config.yaml
d_model: 128
d_mlp: 512
vocab_size: 2048
norm_place: "pre"
norm_eps: 1e-05
attn_scale: 0.125
parallel_block: false
init: "normal"
init_std_qkv: 0.0421
init_std_down: 0.0603
weight_decay: 0.0
lr_head: 0.0102
schedule: "wsd"
decay_shape: "linear"
batch_tokens: [16384, 32768, 49152]
Each number is 500 + 50 x the weight over its row's rms, rounded and kept within 0 to 999. Layers, rows and columns count from 0. Numbers have three digits each. The size before them is the row's rms in percent of the matrix's.

# layer 7 attention value, 128x128, rms 0.0305, rows 43-85, columns 0-63
100:548483548443463515474459561497509450568435498509413458496459470422446548507497451442411478443448492488451567384477537469459535448473482499443453472585490418422437550457471447472464420489419370
094:448582518511563477487488477571598434455469538438507555524395452598495513492460486484633516509493584550472492462518477558494516500508496475443613552517555486565572467477476466532592465544493451
093:512427490432464519579514480506430524571508475552508468463559488489513517494497607484551493466402489448437617514474449459481458474453477447400592434508459447505465478407426441507549648451415479
101:477562487527559491465400459493427418379496500470466403462548529470562489436482452452487550505486473495583469497480490526499335454520544515444461465500480505520454467480435512455487491471451408
096:500537622560434436502476492601478506549408548500522546492488497572574583485474509599516573596538476541459432464517538455492504558602582520460551488427534501509486444493535476418574530469533598
095:470549519456470634518512504483597491584577524531471383516450445513554513466491617408551511521541470461539449513485525450491478569549573468544477578472499478352522550493610415511495525480512461
090:540491460408578486408578468537510458513575433478491503408526476571507524505518449522453550424599589426482460439530484446503561472453517504462502521449376542440422523517504550484536506533460535
095:551435455566568476533516549480450544552433481536535477514446449419428521554541669521431496545447496481526506517506593439530431545481492411481483548507469519514456462557484474632513463496581426
095:551505492569493462576561550526523532646435497480549428547439513433452503545495461538464458518557519502501583579589441512433461475381413512554499514478482621547464459534377573451576430580490490
108:530541524493436511519545500496515513506487346407495409502485472424499466494479488493433507535460480480482485481505513395461528490518430504377447517541524548526423399408399552550478448417484462
091:463434519426398543453546471496404541481418509515501564419460464541601497575524409488571510498400458544437494462558493544527527442475450481563546539499456572376540510455500503510522425412557467
091:511527432512508461504494515422508522480513502464425502487501397417477443588490612445481508471523477490502598535462445465537555503403499488486488533466411453534466474441526456507513577549477597
089:504530560500515509516503480554493455527524483538527478422492507493547484558447471606505527571505489521532515590538608449569454411535504401511470511507483494480584453568459544526495640550536520
104:411469448510432480489519472463462466456575469451513522453508457522471495401473517531613464499537516460554456348550406411417451460468504545479446504360508541536551468481488535516462514519552460
090:549497493569466591632412549545435510418512473514429476548607488440438472582464504575465494512535485526580517496468557410553497530490484489456414473467589548507471596518547499519524507555521497
091:415560422511476551510501472503449495558506560528463489530523612436537469513512582529457631402596501428478561548492510508442502549505562568486467554541556553477534578470509591501496497585489541
092:468432484461445544484546456455466478520449521482463515555520520483386567524421494501435476453485483494432463538534423518439483458459474440436527579423447516519547556527480434445415605554457425
098:594492547534440471598543563445583511569491480558478517560612507490504511441537469556438491526570545505542565506455471631561494553484573444593500558495505525445544512547500472489556559440484421
091:416483472574431460496503521487549485508450492469499395430455417485566513510458465510431428532533505437438453608497397597603533505511500535463530508454453458496473581528460545517493475444442472
087:536447549609474540454491532403507444519563414521485484470504583492572459520523521503590539424424549559562475609427401420578524484470490469521460535513503519510551553482464499470556494455466497
087:424579515449509555481593529546433412494537499427521513501544504526550520485505534506505550503502498410443566431492485520562529417503557542519477445461426458642523564468539591507447433531562525
097:466470434486478456545542447438448386507559418400551529504480395497497483498453500449481533450622417579452446579584585535470431534480549555495506418489541505549456451458532449539450457542577519
111:467466505453516435450557481511508445499604519568467552503457492477433500445474485535426490535550488547421410490523531527557553527390536513481488408471472379488479523521500487482489474502447492
115:586634486524440427553517415509570466531539479484555455510466477530548520446469553627500511447614515445489475588576461553523459549551559502524440522492482512484436476524459536435518553547523538
103:488473435599485593522484526569622426552484556652582519520569553528535517444555430437549503491497457486467621544512517546508567501533466478529449500463559544474469487516476508504533531460437561
100:502479478501479460471444494507428526461442489457510440512552503438550517389484517508516501540553500474527450552569482513385540474450460537448551514553491425539425479441455476556499520448482523
120:536606496461484580424521310456531481568556548518431473547547457566452517469516472467456504464407450474509502505466542457471465462506409499455436486512589549537433480524472438465404506513520484
103:494507492485509465566446637468449450469467512469464448492615436558569463424519571440386467526459420518542590572495463528514518560480531504514467526514499504573569435327435489430485487466465448
106:463485476531550478501521508494558444486478460510533513485483506440539427504575474512401562441516423520586372473459517505456438467434445525479569479487520496532405425409443493474551517522563558
107:438461556542582500477542474521538447427565486415526427475445520504547509450500475501513464489500513450432505481510400608536515480509458581478427482441484519536461474454480499534512462492552502
097:447528517526388592507498501482526465478538446454512478439495506403458570378483533459543490539538571554492538549373529482446572494417514433562547514551463457544515452507504535503452422491504485
108:495471428622554540508545564475554544558504502471494517561506479485568526491469526452564491528572483573434508495505459508484476481498500461521552532545534533579456471588484451563559535582493373
114:426533473533586479540541516529439503529509542595499558555462491463456525530547541474520506501572583494555632494526548562462416532440494544474524574633537579493425550518547445528556543436563459
103:551416520524510538494499497459589470478486414552490451496508495520501473464496576427515511498402497416554524435456524545482457494416540553417589548510435501459453490511440437526490491490493464
113:503415598548492545512525511465436544452461433423432578428478449462482481455474527439543510423495514399436482457562480517530400501562486406511474474438520557434521523394497463487580480449548530
104:493571468530493460524514527498604453538502436441517575527485563580535483453591504497526512495536506530501542535525541449507504431546397482466549506468564525494453478500573486451557515515508531
103:530507495452436560420463459458550496465568495448452530450481526465660546443486452396443560493480412501528530447475514525513460581435487532443511568475454560605500367504484524548472544620508476
110:581496566470525564525505547629506497511444444476514515520545443528487541517488458580428613603565618491475493361443609537547486453472476561464467459516517525527525419435497541577554415464531429
107:522472453460509573549536524552492495578485510501452560555446477480482491540569585562583393397548394512506506564438452418471508526367478537493416526447555449578452562428466461569432488509505500
104:565438526566461465566477479477511490515579466561506443425518453502495562525548462520505502599574462641436516538545428447496498513519493581597598589441474512509526532566489611517457456437500412
106:484489565423544526523542535444560556388538549499425481554613472458478515491536501531446550571593390494580549507503480488598455549602494443496568437524454449534483537467486501486490489471552590
101:426470414515520495568534483553421515553531519498507560465496554570529547459516553579558418589428526457499550509515540531612523505654510433412523510476398534572460474467490452537381533521579520
101:398519584550546507488496537521522459559514458496506451560532552514530555526386587524506553497499495363627519575497396520449479477499494564420528509416571502522570495636492567502493505440518565
# layer 7 attention output (transposed), 128x128, rms 0.0526, rows 43-85, columns 0-63
090:529509476503591541475439391481401519459424485568570487512470457572520458487571443458445447450548533478504489510476460490515353593383465424488429498439558579555504479566470500465510470532510511
090:546494531456497516521506585524371436553426553381517502510473497554495561459417551447544569485481469558400462470466490482443476532473507581497507560432530569429501579565479456536423430517432475
086:439548482507515491497506551392504484487380501559422417460372510492440440494506514571472426567492498521484512475546566511536531562490499490531460533502479437498431535522464521429543503563461421
095:537486410473492571535563570580490577572512508540505437447489573581413472589501519457431515439570521527432453484492472489522516546513478431521488521502495448491461371512496555547485468491410483
099:521467462426463535460531430594490454535390511512590458450407478515521441383499433513456488469508546483498453525530478610550494447569471508431458409449589393499454523476448430561599488509514474
106:513535494509528479541482497477437523507550459423503607599493540513478451588489535587522433469403604499510518512506458502597430492505453568568577489568523443533504489373416493548558513529544571
093:555519476542526534483502420473485541527551579543493540429562476526450474471453459510552595535473400483480412515460553514433495599568513540527595492505574536568479565500526557505467438439556495
095:404446677449450519497473392462578542568490514496459529475451502437611546549507595501525430483555535510504448537447553532526503508539578400417499511540499536581591517432482497531538549532454413
095:508531529494441501534418373447546509497391563539453430507493516457457581546506527457493373490550432501562518394421508497521530588539454490481452492475486504564526496553583509527596514437472345
118:464490567553460469525464419521603486472522481501535461508513510424500484465503517545442444428550498503588441533423437606527532483525601389503450515542543489670573513527526472453517481501515435
096:463512462518633509503501477417469597517525518493455477542525510556432451408511474568457472491594431437428499574506484524458502559528496558524600482480492575467522554514470476451560519576475594
090:471478553522438528552529556482582536489569548548561533382549462385572486581493514513537605438519550462474433481538481427515440552457485442497475481551465521462542444611424509517546610465538466
085:499538449599531542545460538426469582636407469416492482521604495512463461500540573553474445555467536377527444506552582452484472409447509540474546484429516516469444569440505478488604507508389514
104:515493506438462552503422503463508416428554537432429478537413544561489441459538493470474547491451468437399474613517508515464563364499473491541539497565437500473514531409429478537398519407494521
088:572496517486531382477445583474569512479581481468515575515403576496451524524564524475531576528445520515564455505498466526516464447435475503502585492451410444353393434415406480529456478442444441
090:520531481447536562491528603541466515502571555496462532509516471523439554566496543561603479595430393478539611520510521522543446494445471471499519492513547420519480493509520541498513456451483534
089:472566486501533484407479501432462526545626411519571527531469534530482504532458501384613546563479554483420639509541570494491546524458559521512467527394483468451479474469488476499511512513514519
106:398529558536441427523497472620519545558500395451541504554547560387534397560601572496479473530484480503475521426592527485541463545505534418539509483571557429529517433498473460446571457479488451
088:631496466461574525517509548514506500632423430499590524533495451430489511531441489576489413519504466484467583488456548454468476470514534520580551561453465477628523461531597549485458531566467480
092:589506518474521468564502490522570563522437415415617432569600470429557477548539465461461420433542564608468480545386415498554512506517531456452525520570584428477460458491478558443548491510511414
096:500540444488437558447463565596463410390504465618407471425434505506458478447463400475482534520482487470534504583544487543507463491527432510487530580461432528415468521449531460481454618487551497
106:506584436504571536481530485550458513415545542582466510532458542580443492386530567457512504638478520500525452473582498521481542493532523524558475480515520501418538503508540504468513581448443551
109:553473505517568609454526460459422527470447548558476434471450579605523561436465458496438530479511468448544467451559434404509420552544441435496592523495508534453383459479522474418461550543432528
114:533493484420552532443547510477521509518496584466495509480537498518421503415529505517488580579577532504551523479460464549492530374486564617549518489547538570494463491470495438446464440528486488
096:506559480510572475444517496451469521533470434518505476576538414421548522437520489470561533557528516495492484582505462522475493414498540489446418491473461496527456490496453527581566480495458517
107:470557451519518462534492509690553495552526473477553474470518470444500477510555531428393552508532534523523503521529474460461429522489576442501469577566559509428533377508478470499434457505433500
120:554439539498491437494437597485554506551526448523514561589468594531384509509425520552473522506574521487537488531506462540427528455556455526425541443458477528461523544376607433524572554474486546
105:446553418571498344497476453570611509511502449410480461512502582477509500514541507460509462461540530495505490516445535426589559554538469441579468436488484535501547485523526477528563552488523444
102:401524485345556578509452432587530556588558497490531423582505471337456601564467573573466486469502484536467530408499493540551599523493434522511492497552542456458524537560505520555425513524510506
110:478558393395507489550585427461503456514532472536518458470549459357549518423499424502494504452486540545592489558569526472541440485457508473417538464465544419394508511462537567508519489506456555
098:475578546439556489494461565490479518574579542470558531532511517588586492387604465561477486483527473496400480506524523535492488473576477478515510387551597429445547498481491482579506416497472510
100:569503562416494459498491488518554513587583429536503572500480474498590549476480486449525507467524430483454496537455528585489476523563477449476443501520537443410524505459495525476470575496560453
107:537485441499593522477530433546463483544469546341541388470465514488480546537409499586564438453498450518506382508512456559529537497568520505438537489448510475520498443383463478467478447505509395
104:489447561536545442532421552471425534531476555508490502445503603528415492530513546536482504479520529455432527469590436565511540591520472504513500372499564483538495576519456540510589497501552453
110:486538522399490489504496504523596552457535531509577499471537484504503519513509486462450593450466409523512584430428512492496504511389483613442596527486410498548541530528594594546499395541487476
104:475464526487536502465601488416453500531476548512526478552520468458543413399412528505470426497582510536564460395539430531515550430477502517495392463437594551598478472579433541479486503527503570
105:479570577471526443462444621486526473509559562522449571572540405508501464404546551542555456454557507502445519574494457526422518481573465574466439458499489564481467575504520519503496572481491424
105:410547515542526494485525436586532567539579538479529447449522522476516437493534497530585452411449443466353493488521439550462476502480610414584525580418452496458506440479588513450407550546423533
109:378457492493497476610486472558552590590462431522511441486515426552497486353520462506480513512483451525511565367536445432562483473476436536513500540531573467572563512490462417472531585477408489
101:501439562565420549410559501531533489423572579529501440480444521507473519515461555507524551437493609551570544418421512497535448377506577468527462509479553454541547511457545554499641549505486571
106:494503457529480428538460546484557442489571515472516504650451560380433510546580606481442403470471612485497447398520475546516465576480460523445468431535533519544406419525619475477506486553437507
097:568493478477577449510434510510492486419517586459558487502555526546454373556436563509514512488451521458555493506541499396443483478474461631507445481532439577477467537587510523465535600459418541
099:594482557448506529459516490497460480499473487474483457514538476455498428472552547575437451522426513443582477563560465565517489467480495487613564418535456453532546555403453465487538460525442449
# layer 7 attention query, 128x128, rms 0.0482, rows 64-127, columns 0-63
103:529548435528512473560459517545490474351530517463430505482558511496551429544461541568471527514495504476536486476551492402567537568434602443510476549448501548456450450531466442545565513522454487
101:537434545524570521577509520430450479454432492521517545467458487461523564590479530546445527449460437482471564438500471447436433519569483504538538517512544461479554579530544467512479438500582427
111:472553491444528507505525460447540476474421537411529534496520434519570570451580493436449462522446464407525466493391494457500487491447550521558428505471524439476499540446524552514471584451551392
097:517471522483497546338617441534506554447494529523541508540459492411494501506506466510573505496543502626499544453539471481439561501525434552616502539555492414453502349605445509485552520543510467
107:455484518507525498530505429568510482589511476437515577486484505590468528412361440519462433528482517556494510446430398500494397460549455617437454510538551480528465591542494479493613412604494552
110:476462493477454462525585526499482533463427574594681573487512570557488516517484494478535455535482436455497505623413466405487505483521504445563441431474552552525480452475480472479540456489576453
110:562502552437427436470631503543577458468521414554555559531559562456579509493492561441470528518546516454574509506453486471546460557531475522437504473514484588511548466461578483449536473492560519
107:512476570520582442583514542481542466516457592497580458493476596526515491521419618552565575483553456574546520463480513595516431492636503454505532500568564563422545450391484511545461517516484576
100:513491441487484495506550446519474509611469490452557556449456538490511486533408372504462529501482469461541476483413396522537582511408462497489485447556509476503471412490457434551490461542556471
102:471569519505501516510432441510513445509556503521523496524451396544424497509525590571556548532444405519472445421569535468447535482476488445514520569488387524472494471507559535606533444535437514
102:536420437463469438473522454475545452482563571420510432532567492530472450494520502491571473542451585479595444586443605530541442528454466531556550508482451455495483471564461493468566610419544418
108:462492496538523580489518422418402461435474337462527553411432427533515355590523516523526505509453525502463578421560436458437441545478506551520438504453479465500485452517461527479528468429436490
099:510494591441456518350556399498558552592386481470519523465460500452494546491512576436490466474573496381506405474525502480552493464525457460407513504475550490485487489507489530433591448476447544
105:444464505455602513444528560529556574509460519460480515520435537455649456496368530469527496529463520544498524445498522506511504539513420504528444528546455518570508340513551446470593485467446478
107:362491506557443519518537406436466488489524546512440470533467534401459526480472461513440352437333510526446480575467500469408536476544493537459469447510462440459496432459475439455486546490525507
111:463540505523518597406516485483481496450445471467492503557512559480475553458391412464478486496474549541423467466566493519540444483451510572504384549509567503480489551540529534468488391532505501
111:538444473466423534495605396508469550415431456460435457466476441574487464427481476456503445493548528491491550565547483503587500466527541486475480483504538537610435395436511498500499512442581493
107:421544466512442473414495460568543458503532534464494592503407553474444460522574453543537551490508440484457430461520516503545502514438485530497535478368552473456450487456566538485499461548537501
105:521457499388588441558450468562492397414581543561494466461444512567518500480484497490424490530581588491557545512494449536535600595469483566549530440511566482440559546479459492502529591532491497
091:526429501472448477492537438481479469438376533481490481521450532488516452452476537500624635500544531437518520514441504450478549503469469490490476477487498399548544409493462549386461522515543542
117:496478529510475513485538497473556543458441508493442527503491560540523471506570448467516466411453534424505508540544391489524538571500416492471454513474485516496573538452519532447405515521425535
107:523516521483642540462568545553510434499519518525522491418435502480503491554472550493518637503508537525477491528479433521471455474548500569512560435504506507570565561499518535494571530422502617
103:419482520524526583490533501489408540531494445548480574604507457461506543448515476485556566476509459510589485405473491568383530512520571448539555503427417447466416508519553509460581488562487529
104:495527499551466457489452537548510498599437408488612497478497551500561484511506482519465518564404560529590481546503491407437589517521463535605579516431580517466504550553528444535555477464497476
095:494494491460538451449484483492547525633503626529531534526566501511483628481469488493516559476535508525453490531506545450407522648477519472516481494500522454564422526580521495485505538547472555
107:440497608483509454462504462596554512562457529585457428506483561600530482461513506373507507526499520489582502558548473478504508533499588560521539514558534418542494435518447576435555440498503501
100:556561477489461462449546544471464484505469495552474434538581492576460462519451492553568451472492521443441372451483421464506582471517418498572464576515582461493455553429552449502497485410531553
104:487482516478526477485502535481522434593468433562463442536562424507413462519475441512448493455474434515361557538420460422439421512519508465443588498477430498556549504457510550488489460406484466
106:499553551543470669579546572464527579389544485462479495530600518528471543525481453520589506499470538521425458427517440455524489468549452514471535553471433522549456556497388469466541465555492548
106:512436500506511391427421528462497515430575474504536615466432474403408516415543514454505531424459489518499606499414504588538586578354603475525411437448445480521459430504505483433506486403496491
107:532534480505446555504467457490531476530510553467429511433493472567546511468544526512434503555547518439518472438417596492420495550414429467496445455515438534516480597561519444438472491517487451
107:499504522581498593443413487480516420504473495512486432446481562445560498480502484518502399569526493528545488435588607461418462595538493446489588486464489513462456539534459468533569456439465572
107:586533531581533530529553475474440467587454509558533495470473485561453461499479459554480468481400477505486492464511472513528456458516657492515464433529443531438499617592574457499426493482478507
104:429596417519409527452450508527473543474618545525491408531527490543527460462573450512534512448429450545522524526531556505562454451586435488508514490457466403465482503471560549496498448549503540
100:548520547527603455506574478414488516474517441480443483474448415471502474340464419512548566538436499561565497457545482580538465592380469493561556622528475493473428468489571496471509554511505494
099:503669541519501581491445540450457442522479619540474546416485601505459564471549545421467526512459552555519588571576535410390535505515604532521529464598475473557488451504451484480502405410464498
104:464542416507459547474502382448511490425528381431479487544430486539458485370382465471529522514505467445544517435508502394533489450480582512442378448549432457544535511515469478463535407500463393
098:535543589522553481489492527533509503570493552462532465483468525472556479542507536588482513477462586498481553472488455453543629467453435513490557503475493510406491551521592571485512543535604520
116:487459466476455509528523494527522538593533513528466495536472477512427520410508493468561469395593518494550453433453552536578441443550420520603491488410491484529496455489501569502559509588485525
106:420544617503388476521474453423431491429554402579538461466427582487521453529426507552385534437415489500519521537495420501518549467509546556449521409494496559531477465512534435501441446553538466
106:566621551469524578510531556451513504486458533532577564514512569448466469513551453531594510560539522578479498504529587447479516484496529517446513517487480589526469583447528565570486424469445455
102:466556535431473420475511592540494529546511426500496516603427448519546424525638555566534582513446593460553495462506493538574435580581554515537545471605480511497521502484507558496432498527397422
121:543478433468467501443483528443545464417552483607493511532560455453416520421573474512478456383546469551505487465486468466426441491488480543509476395554456546446509447510527597537434442423578464
112:567533492519351536525516451537598449498486536521489493488506524463493482453500507455501534518531474533563560530513412505477564484540511490549529521515528591500512496543552455521514510490515514
105:503411491476597486426493518568546445510415513485520512482514527438555475383435497527469420538542466417494523543493445491444564496533488569397414433550454546511449530450548498554514612477509473
086:552474455426471511465439501505520461580503546565502568432552460460559501474511449550633449435474601540501419484607500535424500521537479522366454466436555490485577514493460486504480469541484538
108:532417567566560547423557430418507560526434567510534510435543550588517568483602537494483494463593545508428496433496571452454540498499571528446458448529461455469569516553462446458483524533432529
101:492451562500516509569468486586471484531525505423550514442448510459543540476504524518446539451494473570538425486460550508432481458521438500494526570523467476481447549583580488533474471475498589
099:405478497454575510471464434547451382555521471478571540424513609505460514536515489486451501540591536447466467478486427492427569503581525443477494526519496468473522554533483539430418596485549506
106:479450542414435552537493488482544474467559462541453545562612538568564458484513508476425474513551533538495556524515482523460533504507518408556461423541507474463531496548542511572527555480458510
112:506488400456490511543487449426520477529523466513454563477517495564488501469505459547423490480463439525416502487498502494483579479599566482539442451526457491487536473489485538480513541443551478
094:453487480515438580464463485561464459475470531548509481506549431522477522490469564509526518468473571531524583418441495603524527516519575571516596509498487459426433503432512440540485387571619542
106:552487497551478580491493469499494508615539586449424446450348471525573551482472497537492486620521535506470506568565447494473471545467509565607521505530408540537488576488555504512572595515482494
110:493527471429491526453474508395637463446490465475471497537556426547461606473502545466487536521466576519511461416516610491480542465479506534589505462545572543488479532499520594512476550557497486
106:525515431452505581429550463456503510443537517476435557413470562541460512526566476523570439463471363489513587477447389480491543543480485484499439497570527477518486452486577539553464432497441566
107:580431467478565486472443512508566445532510473471458517471534497504563425496562557470420479592472481502478466462484434494543461492578449567520472486487598439453501470458437467517407521471553555
106:570486429425476570469520488522430532486413527462571477547522548558502559493440553568470507590537502447536501459492412401444475542501464439548550500469480536596515505519573576461433465530585429
104:480436415507538575439467440641508460507445529550548461530531531438506467454435519455471522433519532565574426537476431458474524528496540460590429556456434549526529469415393498470401550470543433
104:407506606555479557433480568443522445532439494575517513439442487550499531483544625569523423515434480484432493471566522437583518495555515533520541482465445501425485594480481493563591542539453514
122:359446421515528451501540444493532517393566484471594570477549490457474411501541431419453493456447473497550564514519432545519497481541472462420459540501442450499494452446414602500528471488508462
110:519429479374536484484503604465538542584489490539567489495555496536450460459459543469544480437635578519567505539447548470577464430528490565517524538460527542497440529571481509501547419531441503
100:494510550543584584512560520465547527499594480419469461504510560515537608497556491525500486605557498528485543506527462553439518606478444562424592579431479531508492538545486560562413441398477533
109:457464494445453525487549589501554572443520511490482525566523576504522414461465444517496525506533491460424550438490543442502538458531493574535534540534575585416509467504483443491447602465441509
106:469436579543586480584494480472437488494429581544395495532405463520544583512537482497433534519475446574511532563454515446614536516539427592559566462454544541541513555510486416490478502381490516
# layer 7 attention key, 128x128, rms 0.0447, rows 64-127, columns 0-63
104:346466486542474488561547528457453396410434507466580526557490427492458491488439470515521535535487491487447477458500523538409549604435508529401532478445474525463536519499541455518483571565437517
103:441496517521551532509509484509575507438467439499466431535496516476563506430512445495501484469474419522502554527481529425437564564509508526539455545511470460553552417490494395443497563505551519
100:531497581482514494566505489464472634481568507536597459511549452404556567432472528470488560423546567488552501544495469449521482565553491462544498475520492495456516560496466536517498537495534466
099:455455469498567538476463516510490504494604442542453390425556496435596558518479519471485456519511529470459575573553455487533510548436534509465510525525539511518560430437379528515445538420485445
103:499511549427485502558504437543354486512507457457580448527529524532462419434537408488444465474429455500503581570530576396445399482489517497448433501483475502457501560521525501484535413616468465
103:427473521478426459556506559542500501483434485499540445455493424484548543450454572463447507581437419573546532441451465392542598468493524472461410500514461614467561474510492577513497639532452512
105:504524487413477420461428550535433479414480492565448513458503463422444406450491480471404464398415522487433436377442457533497462515449510561530512530446529593504519527534540350468438490555556491
103:532509542511530473475453588548548489420390500446465483571444535492447472456455598598503534508529539528408559479563525464504495384541475466495543537460451553533449457481426436464344461426480471
097:507501510491557493535546536515515537438533526481485540468461555508590546470509528459417433574523499402540509536518477529517562520494512453504541431572497589503458497437463537483550585547534569
096:522580531488484530500585584586557510473572439537471540507502488512508469537395563553575525450487502504548566394468476540501522528524573528522498484490522388441457508509523538447495406565465540
097:560414389402483502555444533437529520468604567453461384483473538510573509457473479598558554492522549511480418495411520496510434494564446522553491498606393639490502456496448488422395501498507575
106:471550566437497557545513461481460526492520395479604409504527434465549511579576493579469404497523448529404580406508548517425447574524591464485442535421596448483512459528590492417483561542477540
104:436514546622533512558425564565511551541479600550575494483468539504588493552518559497521492523518533501527421452529532535528489499478492482521600458517579454548537568535515418474499595500512496
107:456435482514510491518470476416565597593474480546428461515437559493524442484458609479485493648515478418450596434539579516490523497476366527494521465511483468542502484455542412494527527500438442
100:498564523560482546502453433486462504537526476619425496536587486369585520516417525534551440502473463470465488458464388391589472449470493523547462480509541536521444440453483475554434490493582505
110:436549531545529553442532466492446534539588434538558502510636510510514472528484441445525565436499468477438514488475485413545469447477459592502568474488479528546410549518507457477418399510524560
106:535450520456444502477544556456532447508486397508507529527447515561551510486540495474398355405568569478476424524457459484600470463606542476503521460523506471426535529475563469447396522518436515
108:468558555419509627541488549613554584511437541555580566428438559425442574458468534480458477496482609522459483559521464523584518481442535437557557540541506503508451506543419519478526619581596523
105:575477474540488477499443500377420458423445580435526540492438552560457554523506435445510511543511553394507553533443465385553507521527478507541547511512501428486431403454496552500442550597476593
093:542471536515471507562475589550600483556596506527573484522494436507450567567494489405501506502548501585519480533450514555519528457530484387547487537570560494597521572409441551537457482519465491
109:546454557457447493422440411524447437488472463575551525346524437461491543496523533528492451450571549465528509458499475479594417558469447530482498505468506418559473535438613478574457513510469514
104:556489464507590567535469495514528435533532586460531514533503556520501424478535505494476510539511509517465555512479604636451413499534496503505545596418528536522545540532519553466542479511466481
095:452533518524598464514510530536494558623497484513478396480560391434497499481539416460509519499541460505517545546408510548528469561539570363578410519455570495522404531543512393547544455553436414
097:537478432497521498508490551613542526624465570449515429426506486441485484564483452485483568486398482503487525454504591477476547463530635560471402431584492432481558524549566583466551507489516621
095:499552547475493493508448523553495556576467461553575489449446490576484503520461472544463489561535484468493474494439465476550470463454528474516571558514459553555529537566467401564550468458508494
105:496518510539456476522510519438448384519479474560396490533447475523513508445461522393563521438459542471493578475503541552603547464553523498442478470545437518567475509495446491417481500549474562
096:488596472487513543477595573611430484511533487410496589433475430562477461514527556523558529501459538495470395446482433485532469485544558610531460469518533504502514414488519468620411506475462443
104:480456649439491513521542535442504466494497491547372490483483470516460414558558501502615499575494512473539457508517507479478476461515467456407498467534500519571488497614439456457467588454631528
097:512560380496483562527554530554432510475528411550461528476582461483501454471478517497571510498479500471452497593557526470514504593455584523474446470507493483560520552503386527574539529516497596
100:491486422458490446475376441364520467449503496569515495632428436439435595526415463504445407457556479569539542521357531568572528551462560483499506508459512554450583489559528478517538444560601527
103:556520400457520524642537536498463513432410489546479420519515503486502547430425502601496474466540535470480409486470477502488501490569451533514508420574529450546516586510468550440550459485550488
106:464453409623512476498476504454444511552430456463445397448580474487442476464478475478502468586538544596476506419447456472486538492441542429463470511542536572532467534571517490412480485519570510
104:497553531486567497403425512467505538443479417444485496407545605565455474587528545534565457533514506512584482532528483524443613447539500542490494510440441441559551564460510460520559525530544446
093:517588500369454539552550499507480504496510566482526412459502478540478488512500549581490568465407565544535512551529469532625469427468504467533559429612533399493447470503461460516542535393529425
098:488428538511563454463511526457451582469640393479522459566461546472460547467496511577465511577440553426460505511457571482503511482577453467543577563535486531551521572447530460529475443542459592
099:447519432577390557545476519414560430459521505616484538411570475384431528510486488439475470524474506470396531452587545478477465491492512477516529522418478461535455527543543520484534522437474570
099:542487512508500519566564467474445544422528448445499486453487506544459447493434398487544466393497451459452495431647513438504559595536499434452500491489465464517591570485585535482442445497515389
097:505525419537529466544537496551467506502571542501462568530598502499469456579547573455493556439394535509428562561410528568473522554522486538538579562516508424576513524431504537495494416586554550
112:393401498471470530477564505534532515454455533513525487494546520574515491447555497602513604479559523390579498474386500576515468418587511562550500528591521507544547472531416480585498597528399470
107:517478517417466533512480546452499425476475407462459470512525515502594476497427495568460425421410440456458540448544409511526503453428480475500590440471559415539479535457556473432508401497499530
097:519606524539486547463517581477524536471526585396516463452440541533476432519415517519491512528493556558466516489500617479522543541543601491495555367486571524436465521640469458508554475501578570
099:538532492427484491463431458467534394494464470430524565403483516484597554519561567545489635455431522531495426522573592581459497479509546520426475505490516502498535564518599524543453490483478405
103:513491510503504559583496472463489419427486515515476502473534531493375515545573488527534462473548453503561527447457450550539475579443467515432481476619559505446540427601577493527483511443592500
105:566461460585429533396564594514434509435530455559494489454487466499397522602420469359435523522521488578510513479500409485585489451529461558537468502444550499466494506555534502488425555431501534
102:530404478515498457560484517611563450504493536443458584509566515457538510484317459607451475482483470485500554496480497401557495610534401472482532410474510578537429572522499562454471442580504443
092:544559485507357498454458477522473399591511516575528585499431488474488518414459513520554464417514583561476538514536533537500435471464492420487454526538544477461532442535554522515516395575525418
102:555514558538566480549454507483607513488442517459441491486524510442529628514517579505569441384588571472538480440523596461474584572488499500519477473532504493503540491527409502529487385483415470
102:626502448552477485562510496473542497507538490479588534507535491485588461505476484493538600516422535612579498541490522473523477401478530480554557499462479382515414562491520540434449415492440471
100:483526530584536364506527444551533501498523516388530602392559512469521511552507522518535498410527524544488550502455547465481485521484489514556458551527454519503473515563495496455410503537558576
099:480560476486429500430486583447517464482461488495497455474546575520440440529472501538409460441501589459491529535449508525445557597525439500544470499455517558526539498512482427541534543506498589
106:492511404528482494502446523572549574470480467541490454482545518485495555450585496474451488463515515508523479539505501455495507557578453515451555459477577493522489501505520442596569604449493506
094:560431428475497580484487504491419458458436527485574460648543502458459583462450424488513471417433494536540630597489556531508500513503567424517411542523486457544438508427572426485501447509593529
106:498530486545477464498551535506347600522465442562490557488440577565572531441430517482481498503436451466513420564440589521472477494553483517544474481542495516504420506487586626565476456512554485
113:502554532522594614543498507487511539549476511473483538538527568480415580478538484456428605490602447510469440532531511516550483522536511501540468590529468467452516563640513419532480541527546516
108:493502405507487481476523518608467473426522500528544607451403410471355538546468457560488457528424462449455579592531540482561449535442483597447435491527548519543432513507499541513500517538486417
098:563445537456525424544524581568534491541510446493569535548533457574558512452498452508457441443484547533433575473573470489557474549423467428490497461610460450601453423581475521460539480521563494
100:492437494578388603530618511550494540510445518541493369468477487582529490497531457533383490460604537506459540546512424549456469536455541442498488512493471515545529492472624554549477451577469467
098:604489535527530389482510503551456434541510509548417407462492457523575397570481446449559561421583503510468478581397491514486548529534479375462494488501479443509522509440499462485463502469538500
097:452479517491460555491459524521495520487400524507533501535536494554532562587467577481554564523498518553507523398551582560470436577460514583549454472501479433543466502535578440497453501502458491
110:581541547516516451532458451476556526488443467432527406558551493422499464556432468495446450442444464575560518474433449501612396562457549473429497561579447476449454557476439469522553587488458555
104:410474507409467413522502556469567593484482547472508499474555475503495403418490525543443512505568524568558478604436580496452470508506480496513453521552553546434542484518534454509504440523495540
095:559484491568541575444506491372492505421531501596525433498409548494485372527548506520418550521500568481530494479479509457455550542370531526501452426472491494457523529555384519521463435478430515
110:376436444409514472363487537439454494527525551456513548470497439500509492438500463454514530518576520470451550530521587475524424575436558477505534420532515467420543562500533479470459388482538471
098:468418560439509575579484483462483585491501516525553584523468518535470468537545437611534555461518469533470479565490441497544481454566486566473508490473527591557583487436376498449536542526489535